config.toml
n_layer = 13
d_model = 160
n_head = 2
n_kv_head = 1
head_dim = 64
d_mlp = 320
vocab_size = 3405
activation = "swiglu"
norm = "rmsnorm"
norm_place = "pre"
norm_eps = 1e-05
positions = "rope"
rope_base = 2890.0
rope_fraction = 0.25
qk_norm = false
attn_scale = 0.125
bias = "none"
tie_embeddings = false
parallel_block = false
init = "normal"
init_std_qkv = 0.0355
init_std_o = 0.0
init_std_up = 0.0355
init_std_down = 0.0
optimizer = "muon_variant"
lr = 0.0028
lr_mult_o = 1.5
lr_mult_down = 1.5
beta1 = 0.9
lr_head = 0.00885
grad_clip = 1.0
warmup_steps = 200
schedule = "wsd"
decay_fraction = 0.638
decay_shape = "linear"
final_lr_fraction = 0.0
batch_tokens = 65536
seq_len = 128
doc_mask = true
train_tokens = 209800000
steps = 3202
dataset = "wikipedia_en"
Each number is 128 + 32 x the weight over the matrix's rms, rounded and kept within 0 to 255. Layers, rows and columns count from 0.

# layer 9 MLP gate, 320x160, rms 0.0724, rows 36-64, columns 0-79
[[113  96 131 107 166 141 139  84  79 119 111 105  95 138 185 131 136 146 177 105 158 112 143 156 135 174 124 147 120 139 179 140 145 109 141 142  95 116 110 164 170 143 165 135 139 164 143 105 152 115 154  95  97 146  91 161 141 146  99 179 145 145  94  50 183 155 141 198  98 132  99 118 185 126 135 137 109 103 165 119]
 [126 134  80 138 167 161 170 104  93 117 130 129  51 104 169 155 179 124 137 160 152 140 149 150 161 172 111 129 136 109 145 195 136 139 151 119 158 157  69  98 111 128 111 136  98 134 143 102  98 158  83 154 122 133 147 143  95 123  91 150 139  66 130 101 153 103 133 147 141  88 145 115 115 140 112 126 105 100 108 143]
 [145 193 108 120 166 174 149  94  77 148 117 141 120 129 108 149  55 110 155 185 108 100 176 117 117 164 138  88 114 123 144 151 102 177 137 200  75  85 111 158 120 127  97 122 116  96 145 152 135 157 199 123  95 125 173 130 120 146 126 133 135 125 195 114 197 124  92 133  89 160  99 183 185 115 150 203 118 164 115 147]
 [114  69 157 125 165 159 180  98 168 161  71 145 114  53 146 126 232 163 139 128 143 125 154 166 154 119 143 139 118 130 129 196 112 149 116  91 152 117 104 145  86 119 129  94 118 135  92 110  99 194 118  78 158 153 124 107 102 182 199 155 114 135 175 143 121 160 173 121 113 104 127 125 119 137 138 128 152 131 136 140]
 [127 165 121 116 196  79 170 111 165  76 102 106 155 184 173 130  90  89 111 170 138 122 124 143 130 113  70  80 141 115 165 142 112 149 101 160 148  94 116 132 164  97 179 116 106 169 155 154 116 142 126 112  78 136  93 145  95 153  68 200 133  76  96  97  87 135 143 181 138 158 117 141 148 128 118 111 137 138 128 178]
 [155  69 130 176 116 181 135 108 157 132 174 156 140 133 169 140 160  82  83 136 128  89  60 127 119 137  96 110 106 129 131  99 147 112 120 173 191 167  96 119 129 122  94 136 150  72 146 143 103 146 171 151  78 135 174  97 123 151 141 115 133 138 144 124 139 188  96 135 116  64 135 120 125 131 151 153 165 162 211 168]
 [145 128 153 118  99 130  87 126 139 143 118 139 122 103 153 116  92 121 153 105  82 167 124 159 197 134 114 178 158  96 153 160  82 161 152 125 136 133 153 143 130  96 141 175  62 202 146 146 190 165 176 108 115 138 129 117 168 125 105  85 226 198 129 200 200  67 171  79 108 106 106 157 148 167 148 127  69  61 125 154]
 [135 132 153  97  90 160 129  96 125 110 171 106 152 136  92 118 164 139 116 114  98 182 163 105 131  91 116 189 255 184 101 161 122 164 102 130 169 128 159 119 122 120 123 148 130 121 143 136 134 179 153 125 140 100 166  95 122 142 101 119 123 116  88 153 132 128 137 139 151 190 133 109 172 112  81 166 125 123 132  97]
 [104 124 155  67 141 129 107 100 139 136 119 133 134 151 169 134  71 139 105 152 144 133  87 141 151 101 135 139 124 109 149 114 168 126  59 193 108  93  82 133 141 224 190 129 125 171 116  85 118  94 150 136 120 161  98  64 145 106  76 146 154 151 112 139 162  97  94 146  95 125 138 105 115 163 181 117 120  73 133 150]
 [151 158 143 140 117  99 188 152 133 121 133 128 128 132 124  85 105 148 121 119  97 140 165 174 109 162 183 142 157 184 132  85 107 101 157 164  83 113 104 110 156 150 154 202 182  72 133 111  92 130 111  90  97 138 157 164 125 125 161 164 113  92 103 146 146 148 171 166 134 105 133 137  98 130 115 127 186  95 123  79]
 [ 95 100  76 163 128 126 140 116 181 123 164 112  92  81 155 153 211 162 165 149 150 138 101  92 129 129 102  67 110  66 134 164 134 198 131 111  83  35 201 124  93 140 176 141 166 165 146 170 123 125 173  94 112  90 114 119 138 136 120 158 104  73 211 141 157 139 122  38 126 154 137 152 100 176  92 104 131 132 157 150]
 [163 135 147 101 101 175 103 146  96 110 107 199 101 133 142  77 186 158 155  81 102 110  70  99  68  98 109 122 120  67 131 165 143 116  95 126 117 134  97 139 158 128 145  97  82 111 114  66 133 108 117  77 105 152 158 107  53 128 102  89 142 110 132  91  90 117 117 106 128 162 122 200 126 158 128 111  86 139 219 118]
 [ 89  62 131 115 155 139 122 125 102 132  96 117 145 166 138 124 190 103 100 155 187 144  78 184 158 145 157 121 142 145  84 138  87 120 112 151 127  78 157  92 128  78  73  63 121 148 137 116 109 100 179 142 170 124 132 126 130  90 162 148 105 130 121 189 134  57 130 132 131  91  75 177  94 115 115 101 137 114 157 115]
 [ 76 118 127  98 109 112 140 119 157 132 122 135 153 135  87  46 160 115 115 186 117 100  85 107  77 185 166 120 147 122 107 136 133 134  70  89 146 143 140 111 206  61 154  71 188 137  80 142  98 113  72  85 173 113 138 148 123 134  91 126 134 137 148 105 129 127 133 138 119 161 131 134 156 179 114 131 130 100 103 114]
 [196 145 153  99 137 154 115  96 112  84  66 116 129 131 127 124 133 124 136 132 125 132 198 166 161 135 114  78 140 133 144 177 206 123  92  71  94  68 115 104 124 134 160 121 112 114 146 143 155 107 193 122 154  77 196 122 147 103 133 139 112  69 146 118 139 174 151 116 144 103 142  81 172 146 124  70 114 206  98 162]
 [126  92 164 124 110  78 219 155 195 125  65 138  81 166 130  90 143 138 103 164 119 119 113  78  71 148 145 158 121 137 108 135  93 109 125 103 149 111  84 143 182 165 112 153 129  96 115 129 127 167 127 154 146  58 106  78  75 134  76 148 179 184 127 146 137  44 123 122  59 138 117 126 120 103 120 183  93  76 154 156]
 [184 153 149  90 113 132 163 155 106 138 104 167 137 124 230 141 152 138 117 189 151 166  75 141 114 140 158  73  85 137 164 126 114 125  68 149 162 133 119 167 116 142 155 163 141  98 118  88 154 209 154 130  89 162  95 155 136 133 118 179 138  82 121 115 120 181 124 184 153 130 158 157 164 170 118 155 128 158 183 115]
 [130 139 154 129 144 113 140 150  96 141 139  89 159  34 157  60 122 130 142 163 137  66 125 144  91 118  69  59  89  87  85 129  98 133 123 153  63 111  92 136  97  70  92 120 153 139 178 116  99  79 148  71  91 150 115  95  75 103 177 178 150 127  95  87 109  88 239  84  97 113 159 138 163  81 105 139 142 145 129  85]
 [106 148 104 118 145 151 115  65 156 102 173  96 108 145  77 114 113  91  71 149  86 115 130 181 103 126 169 181 146 202 111 172 154 104 129 116 126 107 165 146 169 170 168 106 128 118 127 162 158 147 207 156  86 109 136 147 108 120  83 149 127 133 144  53 147 119 101 124 154 117 164 159  78 128 108 140 173 141 119 137]
 [101 163 135 106 134 138  93 156 141 160  99 127 122  35 140  82 137 158  98 128 170 131 123  90  99 121  65 167  97 108 140 151 114 151 111  73 141  97 117 126 146 165 137  84  65  92 152 142 169  86 158 121  89 110 136 123 182 138  87 138 167 135 161  97 146  91 126 197 171 168 124 136  98 140  88 121  97 125 144 135]
 [ 70 134 126  41 216 121 108 107 118 127 184 187 163  81 117 154 190 136 120 144 135  45 119 147 117 139 122 114 181 111 180  71 129 163 117 125 152  70 190  76 108 114 184 154 123  75 135 118 105  64 138 145 135 120 138 129 146 198 134 145 124 153 113 165 122  81 108 116  63 179  44  89 121 123 180 169  98 116 131 114]
 [101 163 205 140 114 139  99 115 124 138 154 105 155 114 198 136 100  69 140 130 127 113  93  95 127 147  88 156 115 110 157 193 160 124 130  77 129 153 126 171 236 127  85 143 135  98 159 132  87 158 119 136 153 143 118 120 101 139 122 137  99 128 122 127 190  98 135 133  31  40 112 162 120 103 136 163 131  71 113 105]
 [156 138 106 157 126 134 141 100 163 120 215 166  90 122 127 172 149  99 106 191 100 137 170 143 174 176 126  93 101 157 143 122 148 140 150 181  64 132 109 116 105 143 138  66 142 124  81 101  83 158 112 139 192 114 111 150 164  78  95 151  80  94 161  86 165  89 109 124 134  64 107 212 111  55 124 166 135 168 149 160]
 [129 131  93  86 141 117 162 109 147 202 192 128 163 173 124 100 173  86 113  99 184 155  99 109 131 171 150 120 170 154 152 111 134 144  59 128 130 143 129 154 114 136 143 118 129  86 113 102  88 128 117 174 138 139  80 107 116  76 131 112 106 119 190 164 155 147 128 158 109 129  80 106 146 159 153 168  95 144  96 117]
 [123 116 171 107 147 125 177 110  95 134 181 175 109 115 140 130 130 164 114 141  92 163  90 111 105 166 172 123  99 122 171  63 113 127 166 113 117 109 181 136 163  74 184  94 125 150  88 117 118 156 145 158 125 120 173 131 135 215 200 115 149 106 146 148 162  47 120 128 123 151 151 137 117 109  92 104  81 129 115  77]
 [ 79  97  68 112 124 105 119 118 149 101 158 153 107 119 162 154 153 115  92 174 210 121 110 181  78  72 173 121 196 149 111 164 143  86 130 138 118  96 109  77 115 134 141  69  70 111 145 125 119  70 153 145 106  93 141 109 138 182 114 105 101 110 163  40 102 148 169 121 163 120 106  67 131 201  43 114  96  99 119 133]
 [132 150 110 190 114 126 149 105 101 175 113 141 116 157 127  95 142 107  62 181 102 193 133  80  78  87 119  99 150 116 183 255 106 159 116 157 187 141 109  97 143  81 139 122 112 118 169 122 132  99 132  77  56 135 149 127 108 108 177 140 117 144 173 169 115 114 145 120 108  91 196 124 121 134 149 109 134  90 122 156]
 [141 136 131 122  58  92 135 125 110 139 148 121 180  85 122 138 169 110 124 142 120 126 211 114  99 171 165  60 121 118 142 153 165 112 153 127 115 128 122 136 134 127  96 113 124 160 110 141 101 102 122 167  92 159  98 132 165 172 105 143 111 134 135 212 142 109 168 118  93  95 109  90 138 170 146 136  80  44 135 143]
 [126  47 162 134 163 152 180 107 121 179  69 146 148 100 121 146 178 169 105 124 141 117 117 123 164 102 168 119 164 135  72 147 160 131 147 110 195  98 107 137 193 129 194 149 126 145 123 129 149 155 150 142 195 146 121  87  65 112 146 114 120 100 139 144 178 121 102 138  98 186 130 122 139  40 123 108  81 128 129 143]]
# layer 9 MLP up, 320x160, rms 0.0727, rows 36-63, columns 0-79
[[ 99 187 117 142 161  44 132 152  99 195 127 174 143 155 129 129 136 183 157 101 146 154 168 165 126 146  93 126 121 123  79 111 150 133 135 176  71 188 139 195 102 147 209 132 117 159 105 133 160 106 131 132 124 111 141 158 135 126 152 164  84 115 125 160  98 150 139 131 131 144 135 144 185 170  95 141  38 135 108 166]
 [116 134  90 113 110 153 148 124 144 153 172  94 148  71 142 180  58  94 110 107 142 128 143 175  60  87 111 142 181 147  96 107  95 180 113 171  99 124 132 164 144 133 133  90 185 113 157 145 110 115  99 104  47 187 173  79  99 110 179 123  86 123  79 142 116 118  60 140 153 134 158 186 179 157 107 127 110 133 136 133]
 [155 163 124 133 109 133 114 150  97 104 107 127 156 132 169 130 118  99 138  99  99 167  80 154 152 127 154 148 152 173 157 163  57 151 132  89  87 103 193 147 122 141 141 189  99  95 128 151 119  81  62  97 107 123 130 141 100  60 110 176 150 166 140 151 157 148 104 120 165 133  71 142 151 125 133 150 109 127 113 132]
 [116 130 142 153 218 105  78 127 117 100 205 185 117 148 161  98  53 105 202 118 185 150 123 136  42 184 116  93 107 100 135 100 172 131 116 172  85 103 139 137  92 164  85 154 159 173 151 134 155 131 168 124 169 119 103 175 111 100 104  90 195 133  82 154 111  84 111 148 179 160 162 153 131 181 105  96 129 139 110 133]
 [137 110 163 158 132  79  99 124  52 177 127 105 153 121 101 154 114 118 100 121 144 128 190  57  87 114 105 119 110 116 112 102 127 108 122 144 128 130 117 164 150 185 107 165 133 101  96 145 104 104 156 155 175 154 182 117  83 132 134 162 145 129 136 140 136 130 145  92 152  98 161 162 153 110 120 189 104 164 147 146]
 [ 88 206 107 145 136 159  96 185 149 164 115 156 158 124 151 135 178 124  97 154 124 114  68 132 133 162 131  95  96 161 126 158 113 164 108 147 117 125 143 108 110 109 153 110 127 123  95 104 171 119 146 150  85  99 151  80 135 101 145  33 130 152 127 128  96 155 144 128 198 102 206 157 167 101 114 196  82  90 128 122]
 [131 119 134 134  74 156  99 148  89 178  91 197 186  53 128 117 104 203 113 128 108  74 133 130 123  76 141 191 156 196  88 171  90 140  89 106 122 123 125 105 182 131 133 184 127 151 139 143 132 199 124  99  94 100 111 135 131 122 114 104 163 107 133 206 123  90 162 108  65 116 112 118  98  50 153 162  95 131 118 142]
 [112 115 108 151 111 146 148 162 159 150  97 176  92 130 116 141 127 167 139 186 137  95  95 118 117  86 102 153 177  85 101  95 180 134 172 116 121 102 136 124 122 145 134 135 164 172 112 142  67  92 128  66 133 128  93 106  84 150  98 152 170 102 161 144 149 157 164 144 185  83 152 144 109 137 167 155 191 139 124  99]
 [108  55 168 137 131 140  82 125 180 151 150 147 129  71  95  93 116 127 153 101 160 145 116 121 141  49 138 154 158 146  91 162 151 112 191 156 153 146  93 163 136 140  96 154 100 136 127 108 109 170 134 122 112 168 155  44 122 183 159 116  67  49 158 145  83 100 163 159 155 179 160 155 115 145 146  86 127 141 174 138]
 [189 137 140 152 110 146 121 126 124 124 109 132  97 135 149 130 117 102 112 140 155 153 127 119 193 135 101 119 146 173 116 120 151 132 134  89  87  76 133 113 141 167 135 150  81 158 128  75  72 112 159 109 130  70 163 100 129 101 161 122 111 171 109  84 153 192 141 131 136 112 113 175 113  59 121 128 111 164 105 200]
 [159  80 134 148 139 132  58 156 215 111 164 152 156 103  86 146  65 113  77 121 131  79 139 165 129  98 133 117  96 115 126 148 155 139 164 145 131 114 158 136 126  85 157 111  86 143 121 118  97 169 148 139  77 181 164 104 126 137 148  55 129  91 103 151 144 101 151 198  92 152 121 105 122 170 127 185 148 124 144 153]
 [ 93 106 108 139  92 158 142 132 154  99 129 130 144 108 172 176 159 177 135 128 163 129 120 108 134 112 115  87 168 147 136 162 141 172 112 181 157  81 115 119 122 152 166 138  91 115 106 139 138 140 186 102 172 136 136  95 166 120 162  95 155 171 156 150 161 108 186 149  78 113 153 174 110 161  91 111 105  55 105  81]
 [175 157 115 166 106 109  77 152 176 120 130  96 151 195 147 111 147 158 121 139 124  75 152 135 132 110 137 116 124 174 103 153 122 169  83 103 121 137 155  89 151 139 157  29  84 120 160 140 101 137 122 137 135 126 106  92 147  92 109  97 105 122 164  98 164 124 138 180 129  93  81  84 197 193 178 133 135 111 195 142]
 [110 104 179 122 139 190 131 108  99 140 106  83 104  91 148 133 121 132 143 146 101 122 150 131 158 148 130 123  98 116 132 112 135  98  85 113 197 109  60 131 163 129 134 115  94 140 130 119 135  90 157  79 117 194  92 164  88  11 115 112 176 127 182 117 100  92 149 151  80 174 112 132  97 103 131 133 110 127  94 170]
 [ 89 122 137 150 121 110 109 149 159 141 134 125 164 122 119 145 130 108 176 139 100  73 137 152 138 158  92 126 145  96 198 169 132 102 143 114 128  87 128 106 177 108 128  33 145 153 116 175 126 206 192 143  78 128 100 124  97 113 164 161 159 150 148 115  96 139 159 123 112 145 137 108 115 174 125 112 139  88 116 167]
 [135 139  64 104 114 178 113 138 100  59 126  95 161  57  85 128 146 137 110 117  88 133 103 193 187 112 111 185  74 172 153  73 145 188  94  55 137 130 107 140 106 127  91 174 142 144  24  89 171 101  92  78 171 172 152 169  83 115 135 112  99  62 149 142  96 104 154 156 156 171 110 124 142 183 108 103 160 122 133 130]
 [170 143 163 120 173 215  85 133 160  69  71 112  84 167 130 140 137 182 101 135 107 167 147 123 144 178 103 106  87 133  94 161 207 157 114 148 118 151 171 146 105 175 110 112  85 119  88 164 120 110 128  90 116  80 115 108 205 151 172 101  94 131 116 111 185 107 146 146 118 147  43 182 125 124 234 148 114  97 111 130]
 [118  92 116 125 117  53 100 144  97 147  79 145 135 116 115 121 114 133 127 110 145 173 111 127  90 162  78  45 112 131  78 129 122 128  62 154 133  91  56 110 108  94 151 210  95 112 145 214 179 138 145 103 130  91  84 129 179 156 118 123 118  64 128 133 111  89  44 167  75 157  96 188 160 112 111 101 111 144  88 146]
 [182 191 101 102 106 156 143  83 123 190 157 141 129 102 103 121 150 110 102 177 145  96 163 103 145 104 102  80 179 130 134 151 126 122 132 127  73 127 162 170 112 190 118  85 122  87 130 181 125 163 161  89 160 154 143 121 145 106 157 122  97 151 139 115 165 120  48 151 207 160 157  94  91 123  95 115 129 118 111 123]
 [ 90  96 149 110 129 122 110 144 142  91 161 127  81 141  94 155  86 130 115 113  93 151 155 137 108  81 174 130 161 123 100 186 101 104 156 155 145 159 112 145 120 137 158 129 112 119 107 134 110 137 187  94 124 205  92 143 112 102 128  62 158 117  92 211 109 171 110 152 106 129  98 107 124 136 168 102 139  93 153 142]
 [193 120 143  50  82 182 101  86 115 122 135 152  59 137  88 133 160 126 164 131 116 112 135  89 144  79 121 217 167 172 129 133 125 148 169 118 161 135  91 134 145 143  65  90 119 141 106  86 155  69 201 141  28 160 116 104 121 146 122 113 200 114 125  89 178 110 161  78  64 122 146 141  82 138 167  76 176 122 138 151]
 [153 125 176 171 126 174 126  80 135 155 167 177 116 181 128 161 142  76 196 133 149 117 112 158  84 122 149 102 129  98  57 150 110 129 143 130 129 128 124 124 164 114 166 120 117 160  88 174  94  89 163 130 193 109 142 123 163 153  87 124 114 148  92 161 143  95 122 175  93 141 138 121 164 120 130 145 101 220 137  89]
 [177  69 159 160  79  52 158 117  73 155 143 141 116 133 142 165 114 162  44  98 116 108 115 178 118 134 114 143  80  79 107 121 103 138 105  85 148 117 159 145 152 121 166 133 117  85 130  85 129 169 121  50 103 146 147 117 150 161 154 202 128 110 144 158 111 169 171 138 140 128 127 171 135  59 134 154 119 159  73 163]
 [155 164 142 154  78 115 157 167 123 130 135 125 125 106 137 154 127 130 143 131 122 110 144 144 169  78 154 123 129 105 101 121 151  99 136 130 155  82 136 103 142 151 128 113 162  82 152 133 136 101 140 184 140 148 147 130 118 116 139  90 106  91 126  95 140 143 115 141 161 151 206  81 101 181  98 154 172 138 136 148]
 [181  90 171 146 176 107  67 163  87 136 127 154 112 139 103 126 137 134 177 129 142 183 144 151 119 172 112 117 152 122  90 157  86 108 113 179 102 203 116 130 127 173 109  83 218 147 234  85 137 155 146  92 186 102 224 178 105  74 126 204  83 161 174  91 126 155 129 233 136  97 104  99 129 162 117 154 180 117 120 147]
 [ 77 108 119 140 121 116  84 168 132 125 116  76 182 164 162 148 141 119 120 194 101 154 141 105 126 135  83 138  97 157 170 134  78 159 105 103  98 123 120 138 165 103 166 158 147  81 112 175 106 140 153  98 163 137 150 125 146 124 109 116  85 129 175 160 185 130 158 135 125 109  35 116 122 130 113 151  93 123 171 128]
 [128  98 151 115 175  87  90 119 170 123 137 155 175  88 125 146  96  93 122 129 131 162 147 147 129 151 141  79 107 111 124 164  94 116 155 125 169 126 127 111  76 141 133 132 102 102 106 120 107 113  85  92 103 130 100 126 132 158  88 203 132 118 138 170 164 151 149 144 100 158 119 159  97 164  93 111 146 131 176 143]
 [111 173  71 115 173 127 167 102 140 128 175 115 119 135 115 123 108 141  92 130 151 164 105 107 123 144 183 137 173 125 137 116 140 113 117  99 147  80 121  85  85  96 140 115 103  96 132  90 135 126 100 115 151  85 148 149  90  87 127 117  80 118 140  88  91 143 114 138 154 165 105 110  73 131 127 155 134 147 117 126]]
# layer 9 MLP down (transposed), 320x160, rms 0.101, rows 36-63, columns 0-79
[[141 133 111 118 172 142  91 105 124  61 189 141 159 155 147 155 157  86  95 102 108 128  86 112 150 134 149  94 108 169 141 151 107 161 148 159  74 139  84 154 123 147 143  75 111 170 106  66 119 114 112 142  98  71 202 148 160 119  83 150 133  72 159 120 123 120 161  81 136 109 123 177 130 184 148 119  82 152  70 123]
 [ 39 182 182 154 151 110 114 129 102 110 153 160 124 152  99  99 102 132  80  93  93 122  32  70  97 106 119 131 163 133 185 146 138 137 159 157 146  92  98 165 140 133 194 132 119  88 140 143 107  62  81 137 101 104 124 176  95 116 115 128 167  92 205 113 121 188 144 166 144  93 114  96 200 127 166 128 136 100 135 155]
 [165 171 163 162 185 134 111 168 135 125 119 162 109 116 114  99  81 181  66 114 157 135 100  88 115 116 134 150 151 143  91 185 153 169 137 164 120 133 122 143 183 124 171 122 150 110 133 158 170 152 133 128 167 116 167  89  90 149 205 173 121 126 108 117  80 127 126 122 159 150 127 169 128 133 127 128 168  70 126 111]
 [169 140 158 132 187 183 111  99 105 188 154 184  96 150  87 162  97 145  90 112 132 145 131 116  87 105 132 180 145 122 163 186 127 124 155 159 163 117 118 185 135 121 104 180 152 111 140 111 152  97 104 150 163  91 132 139 125  82 165 160  91 151  95 173 255 123  93 106 167 183 140 147 115 152 199  87 130 128 110 145]
 [205 147 169 140 148 153 124 168  97 153  81 125 139 242 164 107 114 120 142 135 168 145 139 129 169 116 153 186 159 181 144 124 169 122  68 132 148  92 123 129 148  87 106 128 155 153 113 122 139  62 192 148 137 156 143 107 104 143 170 110 155  88  97 148 220  92 184 109 156 178 121 104 103 119 197 165 105 120 115 122]
 [104 179 100 114 144 117 133 144 111 113 142 125 106 126 119 120 152 127  88  91 138  85 103 146 155 174 109 164 156 108 106 107 168 118  91 118 115  95 104 125 114 123 159  96 100  86 127 101 184  61 156 128 161 121 124 168 166 154 145  77  91 114 144 117  58  97 129 153 173 148 164 121 176 193 182 143 121 190 101 136]
 [198 106 126 109 140 150 166 156  54  86 136 112 155 167 117  83 138 120 109 186  70  92 113 136 170  96 140 167 175 133 185 147 119 158 102 153  57 114 115 146 129 202  68 110 141 187 116 124  95 117 188 113 162  60 129 138 195 165 111 124 104 115 122 158 174 160 126 108 130 164 123  99 110 138 124 129 150 154  99 160]
 [119 115  89 171 130  85 144 166 112 126 148 163 109 207  86 128 108 105 140 144 167 145 156  91 117 126 153  63  88  88 121 182 164 182  91 177  96 120 152 148 103  92 174 149 177 142 154 134 114 143 124 121 169 126 132 167 161 150 160 107 153 139 171 118 109 139 174 123 130 130 144 116 165 163  76 157 168 128 137 169]
 [128 104 149 114 115 139  98 103 161 160 135 149 155 110 196 164 177 131 166 167  77 149 154 132 101 132 125 140 113 103 147 172 164 162 134 139 108 176 148 114 106 159 146 191 111 203 190 109 152 108 128 137 137 134  82  70 135 127 139 107  90 116 124 136  54 111 146 115 128 162 144 121 137 146 156 138  86 127 126 162]
 [ 94 207  89 151 111 144 122 140  73 127 113 146 143 161 121  67 122 142  94 120 147 146 132 140  81 111 120 171 109  88 170 102 117 141 145  87 139 125 164 149 114 119  81 158 188 165  87 187 150 118 135 103  95 124  84 117 178  86  87 172 130 107  79 178 155 124 158  97 132 162 150 152 126 141 115 121 109 117 196 142]
 [ 77 155  97 109 157 209 122 120 144  70 135 134 162 139 175  60 101 117 149 180 147 134 186  46 171 207 120 119  79 118 113 149 113 162 119 116 127 154 143 130 144 150 153 140 122 182 131 131 120 101  64  73 148 170 175 153  69 159 124 151  91  95 147 155 176 103 173 106  83  80  49 134 140 147 130 135  89 137 129 132]
 [139  55 148 121 133 137 126 122 121 113 103 185 125  85 112 128 130 130 154 128 114 148 124 138 123 146  79  98 183 134 124 151  39 110 103 198 135 109 128 165 180 112 122 139 137 151  95  78  86 116 120  98 114 173 130  83 105  96 140 106 123 172 139  81 209 111 119 148 161 131 129 130 136 113 140 119 152 118 110 117]
 [126 121 177 172 138 161 116  74 108 154 130 181  86 143 161  88 163 167 147  80 163 156 129 138  66 153  72 168 168 189 160 145  62  64 149 112 130 128 183 128 139 156 117 133 132  99 138 134 160 146 156 162  81 105  75 190 109 103 123 103 165  64 175 166 104  87 100 138 150 108 175 131  48 150 197  68 107 130 104 157]
 [ 75 100 155 133 128 164  96 120 145  95 202 179 161 119 104  87 105 191 174 147 110 132 141 128  51 109 151 118 160 146 167 157 159  99 145 146 101 139  98  46 181 129  92 143  69 123  97 114 129 122  80 136 133 163 114 144 146 138 116  91 172 125 164 145  65 124  79 143 142 156 128 141 130 131 149  75  82 120 127 152]
 [116 168 117 114  81 157 142 217 162 101 121 117 126  64  80 116 144 155 145 156 120 134 115 121 124 118 130 175 114  62  95 154 136 127 118 118 155 126 115 196 163 123 148 113 140  86 144 173  93 146 104 120 123 132 135 145 115 104 120  68 135 118 124 127   0 138 138  95 148 147 131 148  76 107 166 119 131  78 142 142]
 [119 139 125 208 172  97 136 113 136  88 160 161 155 118 189 145 140 117 139 105 123  71 106 169 150  84 153  56 100 171  93 117 147 137 158 117 108 135 215 130 194 132 125 155 102  77  87  82  86  97  89 137 146 135 151 163 103  90  92 127 114  98 164 192 159 143  83 148 143 151 101  97 173 202 158 194 108 131 146 114]
 [154 132 131  88  92 121  79 118 132 111 129 119  56 164  82 129 173 120 181 122 111 129 129 104 124 123 175 159  82  76 134 197 137 133 116 145 110  97 204 113 126 139  84 177 110 128 143 133 161 118 136 130 105 110 127 130 142 153 142 158 143 150  88 155 197  95 166 201  84 105 101 104 139  61 143  79 146 103 105 100]
 [137 127 101 141 141 125 118 168  72  60  93 123 122 141 139  75 165 116  61 110 101 136 118 152 157 102 126 105 128 101 163 206 143  62  83 124 185  97 141 131 174 183 111 152  90 136 107 106 152 119 125 142 128 116 100 121  55 173 112 107  35 110 140 126  87 147 113 147  76 114 152  41 170 192  83 132 137 138 146  50]
 [131  94 144 159 141 100 154 134 183 107 101 126 114 214 173 122 157 149 121 125  96 198 139 150  81 158 140 111 111  80 149 168 172  95 155 150 135 162 152 117 109 145 130  92 130 130 118 143 130 150 141 121 127 143 125 116  71 119 121 138 155 161 133 134   0 134 132 140 144 133 112 108 156 145 158 126 143 113 107  93]
 [146 178 144 119 174 127 139 142 102 120 123 148 163 131 132 151 164 115 140 158 192  84 102  92 172  96 126 139 114 134 101 165 128 122 124 136 106 108 133 112 139 126 136 152 130  78  94 116  93  82  52  65 106  95 130 105 134 125 193 132 159 229 100 116 180  44 137 130 131 131  79 160  97 107 128 142 150 130  93 121]
 [156 113 159 118 148 187 114 112 142  86 153  84 172 115 137 119 146  89  99 215 109 138 124  61 145 126 139 196 140 133  70 131  83 166  99 139  59 102 146  44  72 139 172 118 136 113 127 177 143 190 119 157  12 128 120 151 117 121 136 168 133 100 130 168 117 137 153 124  75 175 138 116  98 134 165  98 120 133 121 144]
 [103 125 153 165 129 213 113 107 104 123  97  62  51  46 153 129 149 158 140 121 107 170 173 155 130 110 122 110 103 103 121 167 178 131 162  87 147  99 119 187 162 120 159 140 119 107 108 104  67 144 112 170 177 100 106 109  98 103 162  90  92 175 145 184 115  89 136 148 112 174 163 147  78 148 110 158 104 175 120  94]
 [105 146 160 170 130 174  78 106 171 119 158 161  35 122 128 106  89 140 109 154 179 144 143 188 107  98  80  58 176 130 177 107 157 141 147 112 150  76 135 125 138 153 105 130 121 101 118 121 101 101 141 184  77 112  99 109 129 143  98  64 124 136 186 157 160  92  58 149 134 151 131 146 142 109 138 107 132 149  84 173]
 [149 134 185 134 148 127 178 112 110 179 106 130 121 170 164 114 178 170 129 123 120 137  84  96 170  87 100 139 126 111 100 154 179 136 133 121  99 115 138 172 121 216 124 142 122 132 164 137 213  74 118 151  46 157 147  94 147 100 128 115 134 130  89 110  92 193 164 110 177 133 141  97 189 149 138 130 142  86 115 119]
 [134 174 162 175 112 152  94  84 130 123 177 133 110 121 104 101 146 163 134 120 149 119 158 115  81 124 129  93 141  74  73 165 148 182 105 168 184 107 173 146 132 137 143 181 131 185 140 171 179 117 135 149 132 166  84 125 144 171 130 184 118 110 133 104 137  98 134 113 140 106 150 155 114 127 144 138 183 110 112 120]
 [115 167 155  85  66  56 128 174 169 120 177 141 115 177 144  73 134  96 110  70 102 178 140 165 119  86 119  76 107  52 122  84 166 159 115 111  62  77  90 159 116 117 129  92  94  54 124 175 118 126 100  85  68 111 126 104 148 155 136 187 127 109 162  90 168 153 165 127 184 117 132 120 130 109 146  78 126 121 134 149]
 [140 113 111 122 121 149 168 102 168 158  91 126 155  96 127 155 137  71 115 210 136 165 172  70 132 153 128 109 114 116 139 112  89 155 108 152  98  85 142 164  99 134 187 189 163  90 117  67 143  78 131 114  84 127 145  95 179 136 115  61 156  58 137 133 133 132 131 106 107 163 157  96 142 126  94 106  94  99 176 145]
 [144 110 117 182 123 127 175 117  88 162  85 121 155  43 129 115  99  83 115  37 143 135 118 119 133 143 103  97 150 140 174 156  93  96 117 149 164 131 173 197  99 107 177 113 111 135 118 165 148  76  46 154 114 118 168 149 121 135 141 102 119 156 176 117 211 127 186 143 156 119 133 132 114 109 159 128  69 113 142 104]]